Part of a small language model's weights.
Size: width 192, vocabulary 3382.
Each number is 128 + 32 x the weight over its row's rms, rounded and kept within 0 to 255. Layers, rows and columns count from 0. The size above them is the row's rms in percent of the matrix's.

# layer 6 MLP down, 192x768, rms 0.0517, rows 0-35, columns 192-383
size [ 94 100 100 101  96 101  98  98  97  97 102 107 102  98  97  93 103  92 109 102 103  93  95 101  98 100  93  96  98 103  98 100 101  95 102  94]
[[125 151  96 131 110 177 153 102 157 123 147 132  44 192 108 155 161 118 127 112 125 120  77 151  64 134 103 148 167 117 124 102 136 192  69 195 135 149 191 103 151 146 135 146  56 116 120 119  84 165 189 119 168 114 196  90 120  79  89 124 152 136 160  86 140 125 146 136 118 121  88  96 102 136  93 146 130 155  61  77 134 152 130 240  72 185 112  77 107 160 122 156 134  86 198 153  94 161  87  86 114 131 109 113 124 114 123 119 139 112 131 209 141 123 175 148 127 111 185 117 153 107 124 111 163 134 118 121 126 166  68 123 149  90  75 166 119 140  70 104 103 118 138  81  94 130  69 106 115  87 108 120  71 126 189 149 113 136 177 111 119 137 207 129 140 106 134 153  98 127 132 140 119  67 121  39 117 120 155 130 118 174 123 149 132 108 165 152 102 199 117 159]
 [ 79 120 117 118 121 128 159  93 110 132  83 121 128 143 125 121 162 139 142 147  42 108  81 177 159 108 120 103 127 155 117 155 144 165 177 124 137 149 125 110 100 105  34 129  92 148 148  98 159 140 114 160 111  92 109  72  69 144 161 204  92 160 141  56 119  95 136 144 181 173 170 132  96 135 161 155  51 106 183 117 108 142 170 118 164  72  99 110 190 122 143 212  96 139 138 186 106 133 104 108 139 119  73 167 116 144 124 114 103 110 122 151 114 171 135 150 146 173 101 156 122 191  90 132  69 112 103 138  97  87 139 137 144 141 127  86 205 105 136 141 201 128 147 169 102  92 108 167 124 144 138 119 124 137  79 145 144  67 148  88 170 135  56 147 113  75  47 106 110 138  82 128 116 161 120 103 121 160 157  78 111 168  77 143 155 102 159 110  98 139 151 123]
 [ 89 125 119 123 111 117  94 128 162 159 108 109 106 130 144 109 166 151  93  97 136 176 133  75  73 126 172 146  80 116 170  99 196  83  99 175  69 132 137 126  56 157 169 114  81 145 169 147 130 137 115 149 143 107 129 173 120  96 111 167  97 186 142 105 145 198  95 157 150  92 145 105 124 121 107 107 111 123 140  89 127 146  96 136 109 127 104 117 115 149 146   6 104 127 114  80 121 123 174 114 107 159  94 127 165  90 133 138 101 188 124 102 119 112 117  96 191 187 113  74 107 115 166 143 108 122 146 112 138  99 192  84 122 145 116 129 124 123 115  98 160 181 171 178  94 130 141 138  72  38 178  93 136  45 137 123  93 112  86 122  96 103 151 126 110  70 138  98 120 179  96 146  82  95 104 129 114 129 166 123  91 115 100  93 129 121 101 124 125 111 140 125]
 [148 139 111 123  89 138 142 189 138 119  93  98 140 118 167 129 100 114 120 114  97  72 191 190 159 128 126 145 120 126 179  89 156 129 106 126  99 108 141  74 141  94 138 122 106 170 151 118 101 172  96 132 104 118  94 139 146 157 112  66  90  83 160 192 150 108 106 118 117 200 159 122  87 134 149 137  55 148  90  89  94  70 182 100 206 144 157 129 120 163 101 165 164 102 173 115 125  49 131 111 107  54 158 126 164 165 162 107 141 146  53 141 123 160 133  78 146 164 148 146 159  96 126 170 154 151 101 121 176 126 148 157 147 107 123 136  30 175 145 160  52 139 204 171 126 132 130 126 155 162  79 140 141  92 107 131 169 153 141 134 134  82  95  85 109 166 101 106  59  98 112 160 135 153 124 146 124 100 130 141 148  94  80 131 153 159 123 105  72  77  71 143]
 [118 129 123 127 108 152 129 116 121 181 144 161 100 119 143 147 135 150 107 109 149  85 120 124 108 112 129 116 149 134 169  93 126 164  99 149  59 165 172 129 156 122  52 131  94 130 139 163 138 126 158 107 109 134 119 131  91 145 140 125 136 162 133 124 145 143 119 109 138 126 159 165 128  75 193 156 156 107 123  84 128 143  82 135  87 129  59 213 132 139 132  92 128 194 118 145 128 182 137 183 136 161 115 144 132 136  79  99 142 178 116 158 161 125 116 119 200 198 127  92 165 100 111 156 170 165 100 177 122 135 139 151 135 108  95 195 128 110 128 137 145  84 103 132  86 142  82 119 145  35 142  85 113 108 144 161 129  93 124 178 126 127  45 163 110 133 181 158 103 145 116 155 108 149 142 129 108 105 121 133 122 104 174 124 116 170 196 157 125 135 130 125]
 [197 124 212 115  25 170 146 187 123 111 139 111 133 156  87 108 123 125  88  89 132 134 104  66  95 136 161 147 129 158  90 104 149 127 159 109 177 150 112  77 111 151 117 182  96  74 115  73 126 144 103 153 117 164 133  92  83 118  88 125 141  53 112 136  90 117 111 157 127 163 143 160 151 133 195  42 152 117  57 147 123 145 132 178  46 153 157 151 138  86  95  82 132 149 116 139 104 111  96  81 161 170 137 110 131 137 115 138 156 135 170 153 137 116 170 119 110  59  85 111 167 117 110 153 114 153 101 152 121  94 119 158 190 119 130  78 114 164 114 107 127 141 193 155 113 111 150 147 102 151  62 145 141 116 151 143 145 106 181 176  92 105  74 107  82 155 173 172 176 161 103 165 168 117 130 112 151 123 137 135 125 148  87 122 205 156 142 140  58 142 132 139]
 [124 156  90 135  84 132 184 112  79 128  99  92 143 172 164 126 150 118 187 133  45 186 161 121  87  98  86 123 149 146 148 119 134 129 143 123 169 124 133 103  79 188 150  98  83  89  85 159 139  89 151 139 147  98 121 144 142  96  87  95 118 113 145 104 145  73  95 144 127 100 110 111 154 133  53 122 112 141 128 160 113 139 141  73 141 147  82 117 126 147 123 145  58 121 176 109  91 100 168 102 122  46 123  83 124 121 109 129 126  98 105 117 153 103 192  86 138 124 123  83 162 161  92 124 141 133 173  54 158 154 128 135 115 120 135 108 142 165 158  89 188 131 104 118 164 124 116 159  86 123  99 110 147 132  65 133 110 108 132 117 175 135 159 207 123 131 121 132 132 169 145 108 166 117  79 124 129 122 121 158 133 149 124 120 129 119 185  85 130 169 118 176]
 [194 151 175 119 161  94  80  98 127 142 126 140 141 151 109 150 133 110 125 138 105  66  54  93 131 209 154  93 136 117 112  79  90 156 154  87 137 133  86 109 144 132 143 107 106 122 105 104  96 138 126 169 109 131 141 119 149 114 154 175 111  99 128 102 132 125 155 140 106 104 140 115 130 136 126 152  98  86  92  99 138  86 199 182 199 114 103 135 109 112 137 133 106 116 175  66  38 174 156 143 133 161  83  95 133 181 175 122 100 135  83 147 136 144 127 157 117  85 152 118 197  90 137 135 117 165  88  94 137 133 124 129 151 125 101 124 152 142 141 152 172 153 121 197 101 124  93  92 153  84  95 142 143  79  77  98 143 154 151  97 156 130 212 138 171 133 145 130 175 110 120 119 137 123  93 127 138 144 162 125 101 128 154 146  97  83 142  97 123 150 177 137]
 [220 122 109 152 128  91  88 119  74 125 145  93 190 107 130 155 187 142  98 136 153 162 156 123 137 140 162 113 114 150 112  76 103  98 119  67 171 153 111  85 115 175 187 180 138 158 166  53 188 171 224 158  85 140 112 116 121 130 146 124 145 153 138 156 141  62 135  95 156 143 143 130 153 157 134  99 162 123 151 115 108 116 183 142 105 171 178  88  90 162  74 137 121 115 148 108 106  93 147 147 153  95 198 115 117 113  80 137 123 151 139 119 117 152 145 151 185 118 106 144 136 132 116 181  71 124 156 131 161 157  99 132 161 107  95 163 124 176  85 135 109  91 149 165 112 174 204 131 163 113 113 162 148  84 132 111 112 131 112 103 122 130 111 160 114 101 111 105 133 131 135 106 107 133 170 114 110  91 188 106 128 191  92  97 143 137 155  81 120 100 110 213]
 [150 144 109 140 144 132 140 155 147 126 149 120 124 100 135 117 142 195  74 174 138  91 213 170 128 108  91 139 112 152  59 102 143  61 146 125 137 146 131 171 118 105 167 184 176 167 108 117 123 144 124 148 164 160  99 138 112  89 111 163 167 131 198 157 115 142 112 101  74 125  97 183 132 137 141 156 122 188 159 104  53 172 135 227 212  96 149 188 126 194 122  37  88 121  84 170 122 139 103  87 133 162 149 168 133 125 133  97 124  48 118 141 136 108 154 103 132 118 106  73 164 154 105 178 148 118 108 115 181 137  88 100 142 102 134 139  95 120 116 126 122 115 150 106 101 137 140 135 127 125  76 147 204 127 164 159 188 128  91 163  93 115 122  98 113 154  64  80 105 174  96 116  88 149 166 115 125 103 108  98 137 130  91 132 139 101 139 105  94  92  97 144]
 [143 157  66 109 147  62 107 112 104 162  87 142 160 122  91 119 151 165 148 143  63 117 195 142 151 143 147 156  90 141 115 177 109 112 197 159 170 107  86 148 165 131 101 152 144 173 108 110 159 147  94 135 135 147 129 114 121 145 142  77 135 188 211  73  83 111 116 133 120 150 147 175 132 110  97 208 128 160 149 144 124 122 149 166 142 134 136 144 169 155 131 171 147 159  56 115 100 150 128 155  85 167 165 161 135  78 112 147 130 122 128 115 156 153 141  44 171 177 117 105 103 131 111  77 115 102 157 127 121 150 175 216  93  86 126 131 145 107 165  99 172 113 153 162 102 122 158 126 138 162 158 142 152 140  87 119  93 123 172 135 119 103 108 178 128 111 117  94 128 164 139 185 134 123 133 132 126 138  84  94 171 154 122 118 104 139 161  69 107 109 118 132]
 [191 156 155 133 147 129 125  99 135  79 155 129  71  71  73 130 125 164  82 144 138  91 149 114 180 125 139 127 123 102 130 136 198 121 174 150 126 139 112 128 116 119 111  99 105 161 121 133 131 114 172 144 160 127 166 113 139 141  77 154  94 149 126 142  85  99 121 142 123 104 150 143 149 147 154 122  85  85 119 105 162 171 118 133 150 121 104 126 107 124 154 123  48 151 121 134  62 148 155 182 141  65 121 143  95 157 123  70 139  95 140  72  95 115 158 217 106 146 156 126 157 137 172 104 114 138 167  92 117 192 131  89 137 119  96 205 115  51 160  87 172 116 119 122 129  99  82 114 172 111 116 113  90 216  90 164 131 149  70 157 142  89  74 145  68 155  95 140 136 122 119  64 138 123 168 142 148 127 114 156 171  77 131 143 127  91 148  74 119 118 116 121]
 [149 133  92 110  93 109 117 118 118  85 151 141 174 103 111 100  94 146  98  91 103 110 157 157 144 108 148 122 144 130 114 126 161 121 171 141  72  84 125 174 106 148 131 126 130  69 218 149 136 114 118 119 161 122 132 165 155  96 160 117  99 124 122 122 136 181 166 141 102 112 155 187 149  93  70 128 171 146 132 137 145  81 163 105 110 161 163 118 111 142 158 154 136 118 109 136 126 130 116 141 172  72 162 171 135 140 138  99 134 139  88 127 173  62 102 142 104 137 106  95 110  81 109  74 178 118 147 107 153  80 152 117 133  51 111 141 150 158 189 116 140 148 167  93 117 170  92 117 146 147  56 107 108 174 121 128  85 177 147 125 128  98  83 133 103 142 121 126 114 184 180 142 181  99 121 117 137 151 132 149  82  70 160 163  98 155 106 138 173 147  97 121]
 [128 119  60 128 100 142  44 148 114 111 144 131  69  97  96  71 190 150 158 120  95 148 117 163  57 141 116 134  58 131  84 110  81 128 185 113 134 121 149 103 134 127 183 113 141 125 166 126  84 153  53 200 165 118  97 151  83 116 119 161 145 145 127 123 134  49 151 106 209 149  96 144 121 149 101 180 139 128 172 102 119 126 104 181 140 158 164 154 136 140 148 144 151 188 116 102 110  94  90  94 131 142 143 102  77 159 150 202 120 102 106 151  78 139 134 151 183 111  62 148 133 109 117 132 154 157 176 163 182 125  84 114 126 178 106 106 143 164  92 111 177 161 115 123  49  78 164 146  98 137  63 126 130 145 127 114 132 122 112 105 103  93  86 115 157 112 138 114  93 149 155 131 160  85 163 137 145 111 175 160 101 125 148 117  91  93 111 109  74  88 105  71]
 [ 39 120 138 153 158 131 151 133 125 182 137 143  97  89 134 155 128 133 146 125 147 136 154 109 110 122 159 115 124 121 145 132 154 142 191 132 111 130  84 145  25 126 110 165 100  96 117 133 152  91 101 150  69  72 117 142 144 138 107 132 123 125  90 148 149  72 121 113  83 131 136 136 122 112 163 101  45 143 122 147 107 107 148 115 132  86 110 183 205 125 153 131 127 131 109 145 113 111  93 111 111 136 128 156 128 128 116 162 125 134 117 110  77 127 116 172 108 119 114 149  98 133 128 103 109 106 137 147 118 149 168 158 151 100 168 143 117 131 154 114  87 160  96 155 167 128 132 159 160 123 169 140 125 132 166 172 134 110 130  93 119 202 141 129 145 113 120 123 143 197  70 152 132 114 125  70 107  96 185  99 122  91 100 167 135 119 128 106 194 122 145 111]
 [114 162 175  99  92 148 127 178 117  61 128  91 122 129 124  88  73  78 130 105 117 126 165 209 136  85 168 131 131 141 109 132 168 170  91 133 127 198 169 107 134 160  76 142 108 146 122  98 105 127 112 116 164  92 175 161 105 129 197  95 106 125 146 120 153 129 179 144  76 112 176 139 129  90 146 110 109 146 138 180 139 181 113 129 159 158 158  55  82 128 147 148 113 159 138  86 133 125 150 114 167 136 155 148 141  86 182 183 104 126 107  99  98 155 118  71 114 178 156 116 128 180 174 174 114 154 137  97 189  75  82 100  99 131 187 127 180  93 129 137  80  83  79  79 143 120 116 147  91 111 131 125  79 131 131 103  96 109 227 156 114 157 102 118 160 101 110 166 136  95 167 161 122 133 121 131 148 131 136 188 114 160 151 101 130 188 166 162 162 139 158 161]
 [171 140 101 120 157 106  70 105 166 120  97 160 142 128 160 163 163  99 124 149  87 151 111 148 156 108 114 142 101 144 130 168  69 120  77 107  96 111 168 167 125 113 107 137 102 121 143  79 198 102 106 134 141 186 142 130 121  95 101 117 127 171 173 109 148 121 131 116 152  95 141 110 153 131 124 170 117 185 131 160 135 147 141 151 179 139  83  97 149 108 170 113 106  61 138  85 143 125 151 129 151 112 129  96  98  98 162 173 122 137 152 120 126 138 176 105 111 154 122 132 136 146 127 156 196 124 131 199 119  99 175  36 132 138 142 135 159  55 105  96 134  74 159 177  66 116 102 136 117 122 135 163  92 127  95 130  61  93 130 120 120  77  74  71 127 102 156 172  97  88  80 162 127 101 177 112 177 139 151 156 145 176 119 103 149  91 119 129 107 115  98 157]
 [160 105 167  95 197  86  95 139 137 163 128 211 144 109 127 158  65 120 144  81 101  89 136 203  78 105 111 139  94  93 131 163 181 133 175 160 130  86 121  94 147 109 137 123 129 173  89  92  87  60 180 127 120 169  79 108 137 144 120 146 134 113 149 117 115  91 160 151  79 156 133 124  87 129 157 151 156 136  73 253 127 122  92  96 138 150 129 103 130 154  98  79 172 132 131 161 118 173  94 180 164  97  90 119 131 119 156 111 118  30 113 103 107  77 104 138 123 135 130 134  92  97 109 151 119  99 164  71  65  91 206  96 103 138 146 128 127 155 123 107  81  82  90 149 158 158 202 153 100 109  76 154  87 110 131 171 133 137 115 152 146 162 176  68 119 136 131 147  85 133  90 206 129 140 101 168  85 137 148 115 163 115 120  97 125  58  79 104 101 161  85 143]
 [182 140 119 131  75 113  96 119 123  99 125 167 140 123 129 153 208 132 107 160 158 134 167 115 135 104 104  66 123 141 100 158 135 133 102 136 105 164  85 172 127 137 134  67 107  35  83 130 161 144 151 106 104 128 142 141 127 110 118 160 110 125 107 159 121 147  90 153 133 147 142 116 151  95  78 142 109 105  96  85 153  79 121 100 157 174  92 127 100 149 149 152 142 125  94  93 150 152 118 114 153 179 140 157  93 136 117 117 113 155 122 190  75 146 135 155 136 130 118 107  99 109 164 141 108  88 142 125 107  97 126 162 146 112  74  95  83 127 129  60 161 182  65 169 108 128 126 123 119 183  99  72 140 131 144 168  78 120  68 153  87 102 119 139 112 115  84 100 145 176  31 142 140 138 111  98 111 135 157 161  64 141 132 185 158 160 114 120 101 102 101 133]
 [ 97  57 123 134 188 125 152 132 133 168  58 159 127 116  68 164 122 154 112 165 172  86 153  52 100 134 121 173 141 185 145 117 116 130 177 129 116  88  98 126 109 120 145 112 195  94  69 137 101 155 109  72 137  68 136 148 146  93 122 113 136 168 106  65 107 157 131  99 159 157  88 164 150 159 124  94 144 185 103 112 102 139 128 128 172 136  68 127 132 122 118 151  34 137 144 117 137 124 133 112 106 126 162 123 144 150 112 127  98 118 120  86 129 162 115 151 190  86 133 119 164 112 137 157 125 133 150 136  82 142 100 163 130 145 124 167 125 126 137 146 140 104 145 111 152 115 133 156  98  97 152 131 155 106  65 123 141  74 167  98 131  76 110 107  65 210 112 172 145 164 130 122 116 115  85 139 156 126 146 143 158 129  85 148  96  73  63  80  85 157 147  89]
 [101  80  88 157  96 116 151 115 132 123 107 115 111 137 112 106 111 119 120  80 118 125 133 138  94 139 150 119 134 189 174 141 121 111 153 120 131 142  90 140  16 121 150 112 178 161  96 122  73 105 126  97 156 143 134 147 166 123 115 119 140 170 148 190 118 122 158  82  88  88 114 135 143 159 154 150 156 144 173 101 175 128  80 162 181 122 132 148  98 116 224  46 158 125 148 137  84  82 116 139 131 124  97 161 105 122 124  75 155 112 129 141 164 120 112 148 141  97 207 114 145 116 120 136 108  77 146 117 107 137 110  99 144  96  99 109 102 137 175 108 112 145 125 150 115 141  60 113  79 105 144 131 149  84 166  89 175 110 128 109 163 150 136  75 127 147 138 131 126  82 120  74 151 172 129 135 127 189 113 122 190 100 133 127  89  57 139 145 127 109 134 118]
 [165 178 140 147 148 144 140 168 122 140 166 112 152 119 169  94 103 114  88 139 151  94 165  86 116 128 108 155 174 123 177 148 138 201 167 134 129  66 163 163 115 137 115 104 126 145 187 155 125  92 102 133 106 148 125 102 111 148 144  73 159  52 203 142 159 118 200 132 126 115 156 138 117 130 100 134 158 138 128 145 163 142  56  88 152  95 157 157 131 157 142 129 131 115 137 161 127 159 143 119 103  97 133 164 140 121 126 168 137 116 145 106 170 107 146 108 166  60 131  97 142  88  96  87 149 126 154  92 141 124 129 103 134 131 122 124 205 116 147 141 163 168 102 120 127  96 114 137 169 143 124 138 154  54 150 131  80 148 148  78 146 110 172 168 172 153 119 155  91 118  73 151 129 104  77 162 186 155 123 113 172 179 107  76 114 102 177 120  39 116 134 107]
 [123  95 134 147  92 146  95  97 104 186 145  93  86 132 149 122 158 102 172 146 138 146 103  78 158  91 160 129  85 100  79 119  86 118  69 119  89 143 156  80 194 158 100  74  98 108 129 169  79 123 137 161 127  60 141 147 154  80 124 146  95 120 144 143 165  93 139 123 101 153 144 120  90 147 126 104 158  89 136  82 173 124  96 134 159 106 131 171 134 159 173 192 137 145  94 122  95  90 125 126 134 163 172 144  64 127 169  97  93 119 140 161 156  92 111  65 127 114  75 157 115 154  83 128  82 148  98 135 123 114 165 105 138 112 115 129 160 166 100 156 191 177 123 162 162 167 110 190 144 131 151 107 146 117 101 168 178 117 127 112 102 134 139 126 148 136 128 163 128 109  91 130 139  77 153 109 119 136 142  97  86 168 139 145 127 181  89 129 105  75 153  36]
 [189  98 116 107  39  78  97 137  76 140 111 153  85 100  94 125 184 154 130 124 135 158 183 112 205  99  89 132  73 143 108 109 183 115 167 136 137 152 202 145 133 109  49 158 130 177 121 118 142  90  96 123 121 134  28 119 107 110 136 178 129 132 135 154 126 139 108 114 115 137  82 159 148 134 168 164 126 116 157 158 139  96 122 229 115 109 101 156 163 128 103  85 128  50  82 125 157 144 134 128 121 107 141  84  95  60 149 101 138 126 139 137 114 109 155 142  97 125 156 137 156  97  91 123 139 167 113  90 170 129 138 159  90 128 113 136 168 128 145 150 147 141  85  84  89  81 135 139 145  90 117 129  59 129 127  78 131 137  93 164  96 115 126  86 146 161 142  84 142 143 136 163 130 123 177  98 101 164 117 130  89  64  83 168 138 144  92 105 152 142 140 158]
 [ 65 122 119 147  97 166 110 133 166 130 181 134 151 164 118  94 161 183 152 144 132 140 185 155  79 117 148 119 133 174 176 151 134 138 118 130 152  56 131 126  91 120 194 172 164 137 162 139 160 152 121 185 149  93 123 137 146 127 139 151 180 201  63 174 125 118 145 116 107 106  63  87  89 101  75 207 136 164 157 175  93 148  84 152 107 144  99 197 141 110 120 119 149 148 126  95 149 159 111 134 120 130 167 145 122 125 117 123 122 106 132 118 143 122 152 147 139 152  43 139 159 170 146  86 132  77 152 108 120 120  87 151 149 157 181 155 125 165 169  94 130 144 144  63 135 117 159 133  91 137 177  79 168 128  92 132 172  91 107  91 101 108 119  94 173 137 118 158 193 171 110 125 167 116 140  91 154 105 149 133 145 170 140  80  84 170 148  94 156  87  91  74]
 [165 105 145 107 103 145 110 171 145 153 102  82 115 164 135 158 222 140 146 141 157  93 140 153  97 134 125 118 172  98 130 159 111 185 176 138 109  91 174 131 175  62 119 141 133  95  55 106 156  72 121 118 118 116 154 159 147 183  86 114 117 192 122 119 162 116 104  93 122 129 112 141 143 136 105 105 135  87 124 144 175 118 134 136  88 133 187 136 162  98 123 145 185 146  75 130 114  93 106 120 105 108 107 145  95 137 101  82 116 122  94  74 140  66 118 138 159 107  91 106 168 108  70 134  64  97 143  93 158 156 162 156  94 125 142 100 144 146 101 116  92 138 155 155  90 126 109 143 145 107 131 128  97  94  92 150  99  67 129 168 111 146  99  79 114 182 167 163 111 112 161 115 123  86 143 132 121 137 152 155 145 145  92 156  70 117 153  71 139 128 127 145]
 [106 153 140 175 111  92 135 140 144 133 164  97 155 160 157 160  88 186 179 145 105 156 164 103 136 125 110 165  75 149  95 141 131 176 153 150 157 141 137  94 131 125  95 159 128 146 136 152 179 160 132 133 195 144 154 143 136  67 122 114 111 156 141 180  98  67 106 127 118 140 116 173 153 210 179 127 105 138 123 153 175 146 125 171 127 207 158 148 141 127 124  66 125 136  86 149 144 104 159 140 144 146 171 146  96 197 163 126 113 111 107 120 134 130 149 173  62  58  98 151 144 115 106  93 137 141 103 137 151 187 139 172 154 167 130 151 140  93 208 141 129 113 134  88 115  84 151 161 119 135 152 120  88 114  84 160 146 115  79 177  89 134 173 119 119 105 145 159 143  68 102 125 125 103 112 132 136 118 158 101 168 150 122 105  84 134 125  95  84 125 119 160]
 [ 87 131 132 104 126 139 181 139 144 124  86 140 119 124 145 165  79 111  82 155 146  91 147 128 154  88 112 170 166 120 161 169 147 196 129  65  92 111 141 170 136 137 125 137  48  64 162  47  99  88 110 170 105 155 116 113 160 136 102 134  66 119  98 129  89 135  76 142 111  90  67 136 144 138 156 158 133  79 139 116 189 139  95 115 113 183 138  90 120 135  99 109 142 147  94 162 204 137 140 173 154 165 133 154 143 103 125  84 140  62 173 128  82 182 171 147 113  67 122 179  52 105  26  90 185  81  60  54 103 151 124 150 103 129 136 126 128 119  97 140  73 140 139 106 138  87 132 141 164 125 115 157 124 148 113  29 107 106 149 112  76 156 137 140 147 121 118  70 143 157 104 178 100 145 202 142 122  67 157 132 122 184 166 115 145 120 167 158 128 157 153 160]
 [140 108 120 138 137 128  69 146 147 145 122 158 111 137 128 134 103 113 199 116 154 171  88 137 151 152  90 154 120 102 108 143 121 147  98 158 122 145  91 122  91 158 163  91 140 201 167 143 152 164 113 132 184  93 144 108 151 116 143 127 176 124 117 138 154 144 136 126 141 220 151 136 137 141 137 177 101  86 121 106 121 154 139 162 173 161 107 119 150 148  66 122  96  65  97 176 131 158  88 136 122 125 135  91 146  99 119 130 177 131  88  81 158 136 210 142 160 142 115 156  87 170 135 151 151 212  98 128 148 139 154 123  82 134 140  93 149 177 142 150  94  87  35 122 110 101 153 108 125 139 118  88 124 161 127 123  99 132  96 118 144 141 164 103 155 104  97 105  70 176 165 165 135 143 115 134 146  99 180  89 121 105  92 135 148 126 144 113  80 151 131 121]
 [165 101 156 155 172  86 111  85 125 107 157 157 126  97 146  72 137 128 162 159  91  98 129 118 164  48 123 126 111 137 131 114 140  81 148 109 137 105 122 160 114 150 137 107 123 134 123 136 102 157 135 123 138 176 125 100 118  99 104 107 152 153 124 106 136 108  78 124 120  86 172 183 108 102 139 137 153 148 131  83 153 140 185 131  73 118  61 154 142 165 151 101 164 129  96 150 133 125 147 118 150 119  95 148 127 125 120  61 158 103 100 194  92 116 143 111 161 136 105 133 105 155 163 176 128 163 156  74 172 131  80 154 109  81 146 122 189 139  89 192 157 188  97 111 152 111 141 140 123 207  86  84 206 162 130 129 153 137 118 181 155  51 122 196 133  99 134 130 131 123  91 210 107 125 132 166 151  98 110 181  60 116 106 106  89 152 131  87 155  55 150 125]
 [120 128 119 128 159 124 144 177  64 143 101 120 111  99 147 154 118 128 199 106 137 104  94 161 160  81 125 120 120 166  38  86  87 123 130 114 111 178 138 174 164 109 168  81 123  64 116 124 112 186 132 120 170 100 174 116 128 139 126 105 115 159 128 111 113 141 136 112  86 114 132 188 116 103 141  76 135 134 188 119 103 136 185 126 134 106 126  83  95 189  87  99  78 137 144 155 145 148 147 210  97 134  94 136 143 109 138 168 157  95 116 151 153 125 109 170 111 151  90 149  89 164 161  95 139 140 124 118 149 143 131 152 194 128 214 166  88 118 117  79 143 132  31 186  84 152 146 117 115 165 157  99 120 119  87  99  69 120 121 163 100 108 110 148 113  64 162 140 138  65 182  72 148  94 101 134 144 101 113 117 188 103 144 142 130 136 132 111 123  85 104 192]
 [133 164 173 131 102 119 109  99 151 147  99  88 149 125 116  65 116 190 116 142  97 139 146 204 111 143 119 115 204 144 153 123 120 152 195 140 227 155 211 128 130 135 116 143 122  99 109  63  51 135 139  98 159 144 158 139 160 143 126  82 154 242 160  84 138 140 117 131 201 100 168 142  99  87 133 100 174 101 118 140 156 161 101 164  61  77 143  96 114  88 139 130 155 157 124 182 134 169  79  91 171 179 129 105 117 113 132 124  83 138 152 151 147  75 140 131 103 137 103 165 139  73 119 165 140 105 109 192 127 147 145 123 168 162 169  93 198 148  37 137 113 126 143  98 156 154 144  89 161 116 103 160  72 151 117 124  59 117 132 105 135 155  86 153  72 122 159 166 165  83 126 121 139  70  96  93 103 101 113 133 124 129 144  86  82 168 133 189 177 148 112 143]
 [117 108 171 130 192 163 124 156  86  76 109 176 179 106 134 136 103 168 118 139 138 145 181 123  79 116 154 109 161 118 171  82 169 172  80  54 170 124 131 140  93 134 116 110 100 122  86 154 171  90 110 129 162 116  87 143 108 134 179 145 142 184  96 167 120 132 146 124 186 129 179  98 124  67  98 107 124  69 138 147 124 174 150 119 134 154 177 127 132  74 147 151 130 144 129 127 144  98 115 142  72  75 103  97 110 159 150 164 103 112 136 156 144 160  74 178 148 142 129 104 213 149 101 130 148 132 136 128 113 120  54  86 100 188 167 169  62 153 163 157 141 161  93 128 121 110 122 120 132 101 148 116  45 141 163 136  84 145  77 176 121  94 107  89 125 137 121 116 100 149 139 110 158 176 126 101 116 110 110 224 148 164 152 176 164 118 120 122 130 108  98 183]
 [180 177 102 137  81 143 113 115  78 103 186 146 132 134 105 135 125 124 157 121 102 137 162 100 118 121 216 145 149 137 100 125 143 192 137 135 137 151 125 162 106 126 126 107  72 137 116 109 173  94 140 165 111 106  88 140 121 114 129 101 106 170 125 156 107  59 136 141 200 145 139  72 131  32  97  71 149 110 129 123  97 105 119 108  83  83 100 107  99  95 118 159 155 141 132 143 197 156 171 114 150 128 100  91 146 166 150  65 112 122 109 166 135 115 173 109 121 139  53 133 192 142 141  85 179 123 165 170 150 190  80 102 115 113 144 113 142 155 140 158 137 141 139 102  57 137  63 161 136 137 115 132 162 103 141 152  88 156 140 123  86 181 153 141 125 117 108 149 136  96 111 109 100 142 134 125 146 117  94 132  95 141 141 161 172 122  72   2 135 145 181  86]
 [140 130 134 120 119 169 133 165 138 161 131 153 203 140 141 123 126 105 124 160 118 151 114 143 148 119 153  77 159 135 107 158 146 145 112 110 136 114 143 135 105  96 167  91 130 126  71 105  56 160  60 126 131 142 172 134  92 163 123 116 121 102 117 109  64 100  96 186 150  18 105 142 124 111 123 130 134 150 114 113 120 117 119 101 114  89 111 117 127 171  89 127 141 125 107  91 138 183 130 164 138  96 191 106 128 160 174 110 167 101 140 129 111 113 125 194 149 175 121  50 133 144 117 167 125 104 100 148  96 155 159  45  80 142 155 148  98 128 129 200 136 150 104  54 172 114 118  94 132 158 174 110 190 134 128  88 157 148 131 206  84 118  84 139 131 115 129 146 162  40 153 139 152 148 110 146 133 156  84 147  74 155  79 108 123 160 117 137 241 102 154  93]
 [ 86 114 175 145 144 139 103 137 124 129 154 148 161 134 118 104 104 160  79 164 139 126 132 168 151 104 102 135 127 123 110 152 125 103 153 141 116  90 163 130  40 108 103 151 169 124  99 109 125  69 135 136 133 129  79  89 134 115 120 127  42  88 148  47 117 101 132 151 185 131 121  56 162 143 145 118 170 108 147 156 134 125  92  89 150 156  82 178 139 130 101 172 142 103 169 123  69  71 105  95 107 108  74 122 176 142 174 221 167 115 153 110 112  76 136 169 186 122 171 129 157 194 112 149  62 167 139  64  80 132 125 120 124 125 133 180 112 123 143  85 148 137  78 135 132 127 153 112  73  94  98 149 155 102  80 133 156 159 184 107 115  82 171 104 158 101 112 154 149 119 148 105 147 155 168 171  99  65 148  64 138 115 171 128 107 122 159 153 156  93 123 104]]